{
  "num_hidden_layers": 10,
  "hidden_size": 576,
  "num_key_value_heads": 9,
  "norm_eps": 1e-05,
  "rope_theta": 10000.0,
  "qk_norm": false,
  "weight_decay": 0.0,
  "schedule": "wsd",
  "batch_tokens": 262144,
  "doc_mask": false
}
Each number is 50 + 15 x the weight over the matrix's rms, rounded and kept within 0 to 99. Layers, rows and columns count from 0.

# down: layer 5 MLP down (transposed), 2304x576, rms 0.0415, rows 1168-1178, columns 384-447
# up: layer 5 MLP up, 2304x576, rms 0.0415, rows 1169-1178, columns 384-447
down1168:27 76 46 62 50 63 47 74 99 52 37 55 57 45 64 41 43 34 54 36 70 43 71 22 75 34 57 73 71 40 29 61 43 54 39 66 48 51 69 59 59 32 13 39 40 32 69 41 57 37 73 49 34 42 58 47 62 73 33 51 51 56 66 47
up1169:45 48 57 65 35 68 43 42 59 63 70 66 49 45 47 36 65 68 40 27 62 51 43 50 44 45 61 30 69 36 60 28 62 27 66 65 50 61 32 62 44 32 45 32 61 36 63 55 53 52 64 54 50 52 46 36 47 38 79 35 60 40 29 36
down1169:48 45 48 56 40 54 50 70 64 52 50 46 35 57 46 53 54 32 61 64 19 42 61 33 64 67 57 55 60 49 47 38 38 66 25 31 57 32 47 73 41 36 53 72 44 59 51 46 47 60 38 64 30 65 76 45 61 51 48 46 49 41 73 45
up1170:18 47 45 75 41 64 35 45 77 26 56 87 58 61 62 15 15 30 27 42 53 37 63 42 91 57 60 42 49 41 43 41 43 29 57 63 29 39 51 12 51 59 47 37 38 48 36 75 60 62 48 50 33 69 57 23 60 29 30 51 19 62 61 55
down1170:40 51 28 64 50 41 62 34 46 62 28 47 46 64 41 44 40 65 60 32 34 53 62 29 68 50 50 53 58 26 63 43 26 48 30 55 53 51 66 45 45 32 61 54 63 55 50 39 69 72 69 35 61 40 49 45 31 63 60 46 60 70 61 37
up1171:54 49 53 58 62 52 80 70 53 40 62 45 16 57 45 44 82 47 65 58 77 24 24 45 50 48 51 52 44 33 78 72 58 41 51 46 46 64 50 51 53 57 16 52 37 80 46 42 61 44 82 75 58 37 38 50 47 13 44 61 65 47 49 68
down1171:26 30 50 49 38 79 51 28 40 73 09 79 48 56 63 35 62 74 50 38 48 55 67 53 45 36 37 36 03 57 47 73 83 59 67 48 40 40 56 28 53 67 48 58 54 47 62 50 23 69 53 41 75 70 70 36 45 80 54 43 48 31 51 71
up1172:77 68 51 56 43 64 67 52 70 43 74 47 42 56 19 37 73 29 44 44 50 40 60 48 72 26 46 37 52 72 58 29 69 46 22 62 41 44 54 55 48 59 39 66 59 47 35 64 44 69 35 40 55 53 50 64 32 67 37 45 55 54 55 37
down1172:58 41 52 18 59 36 57 46 54 55 89 31 48 43 75 67 37 51 41 26 61 76 67 35 54 76 34 60 69 43 39 31 46 52 32 56 42 47 37 39 54 66 74 52 60 79 63 71 45 28 45 83 42 52 62 43 56 42 45 56 46 33 50 43
up1173:39 50 61 51 29 47 43 38 49 48 44 64 34 37 76 65 59 32 57 41 45 54 56 70 57 41 39 39 45 54 52 46 26 69 70 48 34 03 52 67 54 50 59 43 57 49 51 76 54 47 63 72 73 63 55 50 60 51 43 66 67 54 44 74
down1173:78 38 33 38 43 50 51 48 45 80 18 51 67 69 23 58 46 60 59 63 57 38 44 53 69 59 56 49 71 44 32 70 52 36 43 52 39 66 25 74 45 51 46 79 23 42 75 61 79 51 43 56 53 69 05 49 54 57 71 41 52 38 47 40
up1174:40 60 43 53 62 38 28 67 60 25 30 33 48 19 54 62 65 32 38 40 34 61 59 56 49 34 45 59 53 58 46 46 12 55 28 37 59 75 50 41 67 60 61 47 76 77 46 62 24 38 27 47 64 76 28 47 47 41 48 48 65 51 44 40
down1174:28 71 64 30 24 65 60 59 53 15 00 43 35 25 21 47 68 55 48 53 36 42 72 49 59 46 68 45 56 49 54 58 81 43 72 52 32 31 55 58 40 36 28 44 62 60 75 38 49 25 50 51 45 20 62 59 73 48 36 40 59 78 50 30
up1175:38 45 62 37 83 79 51 61 14 51 64 30 43 36 35 49 76 31 33 38 43 50 31 49 42 57 69 29 09 36 69 67 54 70 56 40 39 55 49 27 60 37 46 57 52 49 38 60 54 53 30 51 31 34 41 63 76 20 39 43 46 44 63 44
down1175:58 78 54 55 41 63 27 73 69 47 38 44 49 31 76 70 53 51 14 37 38 40 49 68 59 39 37 44 72 69 86 40 17 65 61 41 59 47 45 46 60 78 25 53 56 56 30 48 53 40 35 60 03 38 51 35 51 41 14 50 54 77 59 57
up1176:47 57 49 55 43 26 54 58 36 31 42 56 20 57 59 46 49 41 54 62 54 45 43 51 40 61 69 35 64 34 58 43 73 51 55 38 37 41 47 52 44 45 23 36 63 62 52 39 41 49 73 35 30 44 46 40 18 49 31 55 31 52 40 44
down1176:57 65 55 67 63 66 40 83 43 65 29 54 31 60 63 55 78 50 55 53 60 58 46 49 60 65 53 60 35 50 51 28 54 78 53 34 40 43 50 45 48 56 74 17 28 48 57 18 28 59 46 45 66 41 36 53 46 53 74 60 66 51 45 39
up1177:49 65 51 20 53 73 48 53 40 44 61 26 43 69 36 57 77 45 64 59 31 60 74 36 52 63 25 39 74 56 79 62 47 28 28 45 50 56 49 54 70 63 44 47 57 34 52 55 24 62 37 39 51 48 34 40 78 44 74 74 60 15 59 46
down1177:47 57 36 52 50 42 38 54 26 34 69 35 44 22 34 59 62 35 37 75 37 52 40 50 53 46 43 54 55 45 44 66 54 61 33 37 37 42 74 62 52 82 52 49 83 71 46 47 66 77 51 46 60 43 43 43 59 83 53 59 70 57 56 66
up1178:58 44 48 47 57 57 63 64 43 39 64 46 21 50 47 64 67 32 49 41 60 66 35 60 65 60 64 20 46 53 71 49 26 51 47 55 72 55 59 43 32 47 69 41 58 51 23 18 51 35 49 40 53 75 13 55 32 19 39 72 61 65 54 58
down1178:33 56 32 51 48 44 51 62 38 70 29 32 49 39 38 45 45 60 61 37 53 45 33 55 14 33 35 54 40 74 52 41 30 73 33 18 45 59 41 42 52 22 64 57 49 47 41 26 14 51 56 61 40 52 45 34 40 46 56 47 36 63 69 63